config.yaml
rope_base: 468000.0
qk_norm: true
attn_scale: 0.131
bias: "none"
extras: ["some layers without attention", "local attention windows", "shifted keys", "gated attention", "value embeddings", "hashed n-gram embeddings", "a smear gate", "short convolutions", "learned residual scales", "skips across layers", "norms scaled by depth", "capped logits"]
init_std_o: 0.00353
beta1: 0.9
lr_head: 0.0101
decay_shape: "exp"
Each number is 500 + 50 x the weight over its row's rms, rounded and kept within 0 to 999. Layers, rows and columns count from 0. Numbers have three digits each. The size before them is the row's rms in percent of the matrix's.

# layer 3 MLP up, 2560x640, rms 0.0416, rows 935-975, columns 80-159
097:479588459561490480613421428549571573488467447460484468429544489593589562548474408515481565522530445601514448495505423531559502464502469391562570448554555586472518618490423507505544424528455447457537483469511508500555478508413579476536494538
089:511492495539430486483558511573477432541502589503392529442540471464422545614497534456481467566431473440497475506470476504497484588509356553487503489432640490473607570457497504536521507518480470512484471557517457482532463446558433580577530492
103:552528580497425510482520526509548563558502426411451425488549395417487476481487506524508580536517514451574463503488469549483477460588434530552471433505507443537580467515458558524492544532522387487479516449597474400542440527529400563462488509
091:536473491431485483463480614543464550534504497420544400479415513527515517436480473417468412547464525439524447379416444456523469485561452541503495446475628577436504566514532567502532553495523456446528608477465423525641489561507490485556441434
110:548595619476524428479540602534465547439450411478489487584546633507484463508567494496554511507504526544514489534518477544461602463467553481546553423494566494472532611510507504467436527636561520613533497365511499545503523476474588479523569607
096:598474464488457544514472504545522499500444430398540514510549609490522526540492526428605509577551463581493486439464482521535492551456408523467578515545512461369521433450416474493576474494472473477600496548500458549570461493485434561569536556
095:485525471489429473467454453542524469532507519438616427464539527561417483492575507429515487521409418552454489472517445507529487499506496551569466504383498515420494553448469563519513495457566404538579573626539573619509460529494519473475509448
092:487485546478557470536550517542422371493506436488539522491454645520606637550478490580498557455522480518438513450461570503455506438427472475498511543488523490476578540538577528560466590522579514455456562473496547546452465517482544468583568481
096:537496460470514481489493502440449450515449501444512458447630587512484602513532504456400617574541525503489454398456510515547453456533531437553529412492560581438536597476546499536514459544501589623496484520539508471560577444457517485437576435
098:425502541512546500508461531551541517501518509476454611487545449536508502473437519454510364503523432428517453403505504447457560568398420552535484407473564479414427505489509456458483439531509481441599489618399438610521493531505588503533493624
094:568537591466480554456578609469425501551589445485475470572521553564516649595562541480585518435477451528572527438512448567464545481479481576534559542519476483451413465479489542499456485475490430489526550464530576567539455494527510518499544462
092:524568424505452460404548416547536467490507528486431509594383463475535546469510528523507506429509470507529380479537397532360514614468584468529511520463417467433444500513549549478498461420584538507510539520465566518413584529508575473572500454
101:464556456530420528395537469493542444523587427466514471468387508564491573508523479437484483539476484472391475469503515489519434565451459503587492493465515483566531512500449456576550573534538476559458533553511513586474536458548493444469555481
106:462558474498447625514468531474577566594525526557502460518551473457537464573457500555436587554535540625499504487556472521395476496485505431467587485495452501519411524467569625503479509482593504513425526480536455566533520445577493458508449493
100:434481431440503616485509554531481444593500436531477525418467484491487567467534562455468578485503568486472540409595490494544503463442546505422518532461466465485545530479537597483496540415419459520415551552556513487473538462479455606497483523
102:576507467517465444477573464489476581516447531497493484406542466429492529524468495443504501474427388421472522500523488530433525535496398577392461479442544428529519474476423500574519520462498458497550423509487720609500537449465449521500453575
108:485555514529521478523522613536518520555474454450541466556513559523405559534526549513564551457506493338486533494500389476453552375431570568497488500442527415517537456463534510513537446537534499437580543527554460454541476572504484444489430558
102:509576509571506488490512552470587530508436532532397441527397490507459567498491428475549452416484495543463609495491343442549538464509528464409465441570563502468419481506494517503456459401540457546587473574511442477521546486522514542479484472
097:390446518562495482442532493558444466653522505537587472508443444538506607452479478543586548511502521443443536441505426477471487519479511493530438497490499444494607578463456490556475504476446538544426481456511546542583520457539491528521461556
097:506499469469535509581500540550461471499425469566447506519489483480307478539516526407450457451537433405536573462512437560544548517479516524599619455480555371448540600492542497515509466526494531511454529462438496478512503542468506515522415483
098:397489564494503455556406452501487577558527381443530449472495351484503590456538553444553535550513518422428542525467486573531490453384568469576557511460551547515420523485406496494548465448431509456480436538489404389552499435478527535410501425
110:453596485451489491607425513481480513503523494524523509513469557484541477565468485555545492479491525536436563451557376460470542442515563473410462442393522555505423594417462456554608492530560576503547568568574452516575485536420532492501356492
096:528519443484585528442485503489457418543538507501486541527421548456485495490477505496452544411508517532531469470528546502540510407540499564591414470458531561520448551473452538436443448486465517479518406432463486561525500491478539589444433455
086:483580463492522531472513536514484401486574474481492434533476451569530477537485424580524444544538472419463433523503480577427524509404466438523431443451532602584513492513545439624527472438459603575521471516497460499514505411396486450443627519
093:418503529529580517498435482532529579513582477563483606485547532508530545506489511487414501444524544587462490428507519561410510565439531498604450499540498509499486495490364484471502501574502424561527485520600581487472559488499534486462499489
093:470485510548483534512469490525523566462518555489476509476439500537441525428590457534565510517449540549527520382511458531523505485475596536499568527472518500510477440558496500566486442375478514405493386583549479475551415423494526451524525711
098:560590414512498455442488583563652484524508555489472480495499434576478559535480513464425500494480579517496500472446434430456483526566487578568504493447584487491544524459563512551427485508436489545485423476621472514511490492482409523553520472
116:485528497502539552562539503406476479500475549505542500480505483470500582549554523499508516496487428449490452471511420463503545403572547472510528528507509454550388570446473442508451454442538420477497552432475527529553541454474460458478474575
092:407487489510526497524539454501482543512561381496515399536493524579500508441569477538589455482455414519478423470497551512602539454373488510484480485444511469492532494504533465504519464456532457511555465552518593405421513484560529501529522451
104:539494567496476502450571443507519468565461418465468479528466427435472642524457489543446517481413470530486488504476417463469470447489532447444510458443542545537579520562478530433412472577422520453505581506594462483478539410455399503488473491
087:494512526482518534452506593533469565512475495267490469490472581543466583577367455477521528436443508475585440428413461410462463511501498457530438496518502512568463537504515470487563612545484615414508405439481460585465519483572550518535560454
093:484466532524528421444519457477566480600489551527470431426584482487482476480490543425469507559468501504486489480457495504459545502602580495546465508450466589484535513502535549555505402507547533441498450543590449472460517468468471502482419568
105:444520500462601510496498509467500493544453453442430603531406467498496506566422595466515522457531469438440477513445442473471488581355471419399388493478526475508489424465469532554431534449517544534479556522552504496396511410490486440538466466
093:463514490548522598623565492531519519528402401483495506539461432521469425597469520464592520421492411575430572592564533439452491478412440447464460516456476455611442526532432537535431422414436582541468482505633451522424501443490566496522511501
096:515526505543523534530445571516566471496404480439504502484441554408552444596474512466471446507470485436545542494524516492465558527482570430439559463508496425469499507511500508386500520567399514518443481493475504624457476433442478490566551536
083:528461325467518526576558515486479525505466503429472554543429447432512488468449511549556530517494463511533537549534547507557568573457532575518486414500469479562518468534480459576516567324400495747495580450477472563532499507486511490552547586
106:472472455511563547540560477508428433477514459526502481410480491471373549566484510486422486606540366447464533523603529576514552511540563586517532456442501520526489472605456503539455467560450499496498517394483551536532540386525466530428448515
103:502572544534479514510466479463522510513570536474436555546513510471517496567514570467532603503475527524494444483535467484491471415459607495535486333528503487412425511483392483496464454555526421378452599562498504554458467363472526561555503490
111:490536507549473453472505573476545464481501443463510501541518470503450447526540499490490575458490510630458497527453468612510536434577519494534442484552515512576511533518528422444578539497446488532471453542527503515497597559511533515553516466
101:612512434446505500465494502480480544534472503468526615437468503529512577458538491486427468463356510485472516436529434408478525581522523543480459503472524535516483510505522514543517448427492529312558512489470554502485488395512574534465462449
104:455458528530501495592544503556591507463455467502521493473496620566414542517543489544451600449449579462554486499495530529486458456564497453563379427550528444487539509526486525550474551494456576494597636421436591418547582457482492541433562376
# layer 3 MLP down (transposed), 2560x640, rms 0.0366, rows 935-974, columns 80-159
097:484448531519464464540484510446427464468569433485529472519481515447488523471433500529498417545590536486477457506464486430526463552530602523472563529511547499624443454471436536438484550569438538577534440487526553498475519523432525543451494430
095:457499531453448459473429363451558441525466552566473545420519448490556464465557501504521571470463498436446493404484533532593423589474530615497578681647528494496464519480528551457513517523519477497512462480498572506475525487573505461443530472
101:575518464487557403500404467553491529436446462515522472447516451492524510404466560568414415579544540515465516565570522465540654441469483609544498490552528495474552479513469489511514499582431570555480549492432539433513520542450429477455509466
097:552410496581440552560448441427478468414416527552610465451534558615564513537574491529470529521471546470541502542541497401558549548490445526500529491505502538496545484509508445506587459524553540521499537505535493468503440493417508423436526499
110:473447523559505536481487498471551456456525600531413507566451482487470478453527490420500539472441507526542433522528562505498610483523547443566494541512505536512526449449469508476511381513573408492444592488442487618462483498419520540407527477
095:576553617511499531460531437445455516491482547525478475495478457491468490414458475488515561500478564574465516441476498476560443469524493469529555508495566525463462617454439479561567482447453509547510517546471533570592503535593554608421517466
095:531496581538502524554464454470434509552515566550472560488589502482460471551467569549493589382470486524467590544487456543515544540518470576516519455514449520548448439493427608503439446533511562479544487596509540476508509484557558552511568513
094:526384555591492475409459495463512509488481557585486456520556494584523486595435536416517497516528541510537497554500497505411418539515567401457431532589545487532513427445431598451545478450502556465548456539429481482546484535458448591522469496
098:490452575546518539531488560507408418587479487598525469496492593469556546490432584474408557540493468479553548512486516528544562383480519520442526534548503535440505465506543442514502499488458434491530492463529450471404507472454530426491506463
096:621452534515451527567471527466470470428367433476493482437555504343604419522496487476544565410521495530505495548499463583560548543494595526527477438543512539563471450473580488532632566537500500470500488541483471539455474547431535537425482481
097:475536496554573486498506535447511523518495524400593472605446484496516609551476478509479512478486455509584560575602355511501516527514465497446526575515590549569471486486443463491458474545516451492461536410588520509496477518515513431507478582
089:448390544439469518508466493498517562427509451614468480488593548520486514573430440492534477561462544517511597474476510482547469465539417513416480451451702559529516474507478529515482533470473470490498464468579422598569408415544446493398499560
099:497457579527472531511496498397388568544491512646501536472491464520461525494471528467503413485502511552582584539548466533523462509479486537563495435457472427549541436549416477495503440543458525467491507498488337503505537453568544500455512473
106:520464524464494444556531506493468495512484465562524515439614510486508434470550503488443482478580521547505521354461568411490526466527617512531398455531480558510497386467545470470527458445516479494561635485456567490562567492463507440464523400
098:544615454583425498455565603525463471576487551450484473491386553493486531511519444429512474410605532431554532401571476451483492417542511486469411556446423504412436405564488559542467617588515539516478450586443553549535433614541569535544498508
099:517412596537455437512493598557511521574464497439498453580506529445482492438565578518479499532472471457509445513542582468513518480516493456516490549536462471577505440499487571412454548465527475504499440401365394539545446523517500370434492437
108:442489528483578520407449532527501499446542540498462495528498506506466507536488487526475557489498559473448561446426473420511498475502443429521445482492543452478597553556542424444512439456542419462482505491436467520538527503551507581508483561
102:409548384568426442520506501492617585489457471517469441561445496458445459504590470511463528529515501501488475501600498453451483487519590502455571527473446499486502538490527470525529447538543543599451501478505569491522531509471395488466603470
100:489531550504391521353497606462455431543432495559565555551467452528460447494566476517532495461535484508425518525522565434518539456516562517430592552521670479512478405484449560440508547488427588545419475529526515491553453545502466507572477458
098:505484584406462524478508501481474520511521519547483428502528575470469563470419533425452501463557581440454506499527550490556451497469618600528503531448483550496528496505480553506423439466535554525517410441512523490462535557514544520491431470
101:450438495506571564497542479445432522471567465487490434609445485510554531533442495455589467547483519521495494602451502460521501475426392481504418437470526471543453490467511557510502466605439604476515431379552421507453556486532532519563531450
105:525574577479474517397490391411467492463481560557553517512501466535476519623566502502521552390410447387544477548441640524423540415450525522521500443470624455541420448572499482369538522565431469465521446529569529489504509423540497489429496495
098:547460403582512549581530480458615535554473485503565544478478432509447512453437515443551522480461495457523600512543453439474459507456539493543511515576568472471538539543506534567513498533491528457473487539584456533496475503538503474601532481
088:512522479445516485431432493475482531567552564503419556484515505489412564529456507445587426506399512533419508511486485509473489554516440438520471547443537506479414498467541573476426542502538477444582424534486433535544519468555495520473475495
096:520488453497441429472517552568526481520578606499497466549457466486492531395569493640566426566476467388509460516569468489457495466612556460491468494537496404502486513533428446536472434499529562506583490579503523476504505524451512501493571489
097:448520597540526556501463573534437541498450518470464574431513551466504492616535497456526459378481470502517454532444484444476549636560486448499508543522534461572488455495497474475506528502569508428527495501466431563496411457472452462457473460
107:443488535520527522444524455450587561478451542534448472429614516545464476365511483491463516416530524540527474465492452501489438423493516576536517502599532426558552498483442526502468526544548504488585585560516655515536489468507506499495622476
112:543391427533528552570465494416373501416401547445546448472483520422578415447504515454442463602463412509514459529529547454547528436482509504498484519530566398518490544497515503517490485561473492487560564399457479447519530486468558457552415567
096:404470515464492429523581513459540481555596540413456430600463455517436472473486514525474462483620539470389556447504444415423513488457565544503497508547414506483465540448500436466452470463506425528496548563472535470394431425460476507426543565
106:455542505524448455494488623478540456494458533525570548525486553507438501449499387465475441457416442548498477507566572540530465496471427477515460392539575515450529458430492499482436546503522496517431437490449434510499465519441562475565529514
088:511494415449598507554592537541497487540534430534432487539460555524523488444480535410615481452542458504445486535530431547441518439556555502607450488470441540475459520512560591488466532477525518495544446575437473516484501476480432559554399524
096:530526477580424494583521517558548495452556516505397484522549555480571452560557499479483545510492479522430413474569398503398478491504413540585588465488389430549502465559471576451499464535508514487522541566507585526491518511522345486436582556
103:476529489529447512500509513473484475520503526494497502475539475548497531517515592445575511485539484470485489515477556446536492596533518541421421495544485485537517592602569578470489507545442509464468485503440474470427551462520473493529481489
093:609507506520563484496498476475500487548490519553519507465446453446427472514569520491478468446405484528508423543488545578477497522514419471435565484584470482488392561502514528555461530516478542521532542511632451410486538490516510502508553421
100:381595504503476474510533441530579488482504444419501483568575486435526505371470506475465532556521481483509431412489543430473490506465541397566558551510472487469535457492489523419549529516471517560476628479465461429505484495457496448571525450
083:466586524524585424498584529521534464449562488501499475453461533427487504505484481485555460473442430551537516488546418497517519511465493479450471475452535495323485530480571398386419481591460528399529529559552445411485516577444453539432484516
106:541458453521457590471380483415414536455467429540412493490440465488539465489477520502603492541530440434461515564488532503501453543495490545522516473549452479462397501558467504478510453440534477552506412428516527500460570428523438534467511491
099:550545510517406465464461563439476463535582506428542489507521474492450480455484583490480482555477486500515525552619543414582509486483441477491494553512549498530419527399485580458426452429497530514496464461468483448556594477560488474433518440
112:456554511552504545468493531562511477534493560436461523460468524468527476493589564430628527479493445486508518558585444511571538575503494542474474529476435528498581449548496566550589583452486556541503493519458484455527545502504487492549444456
101:518472485586456453554508467517507543527486524558485571558565556419449439445451513526573550493475533417522521501476536531423463522517539472520490451519536450499468430456548531461523532624490478589438508488632471497461495533563384616421475536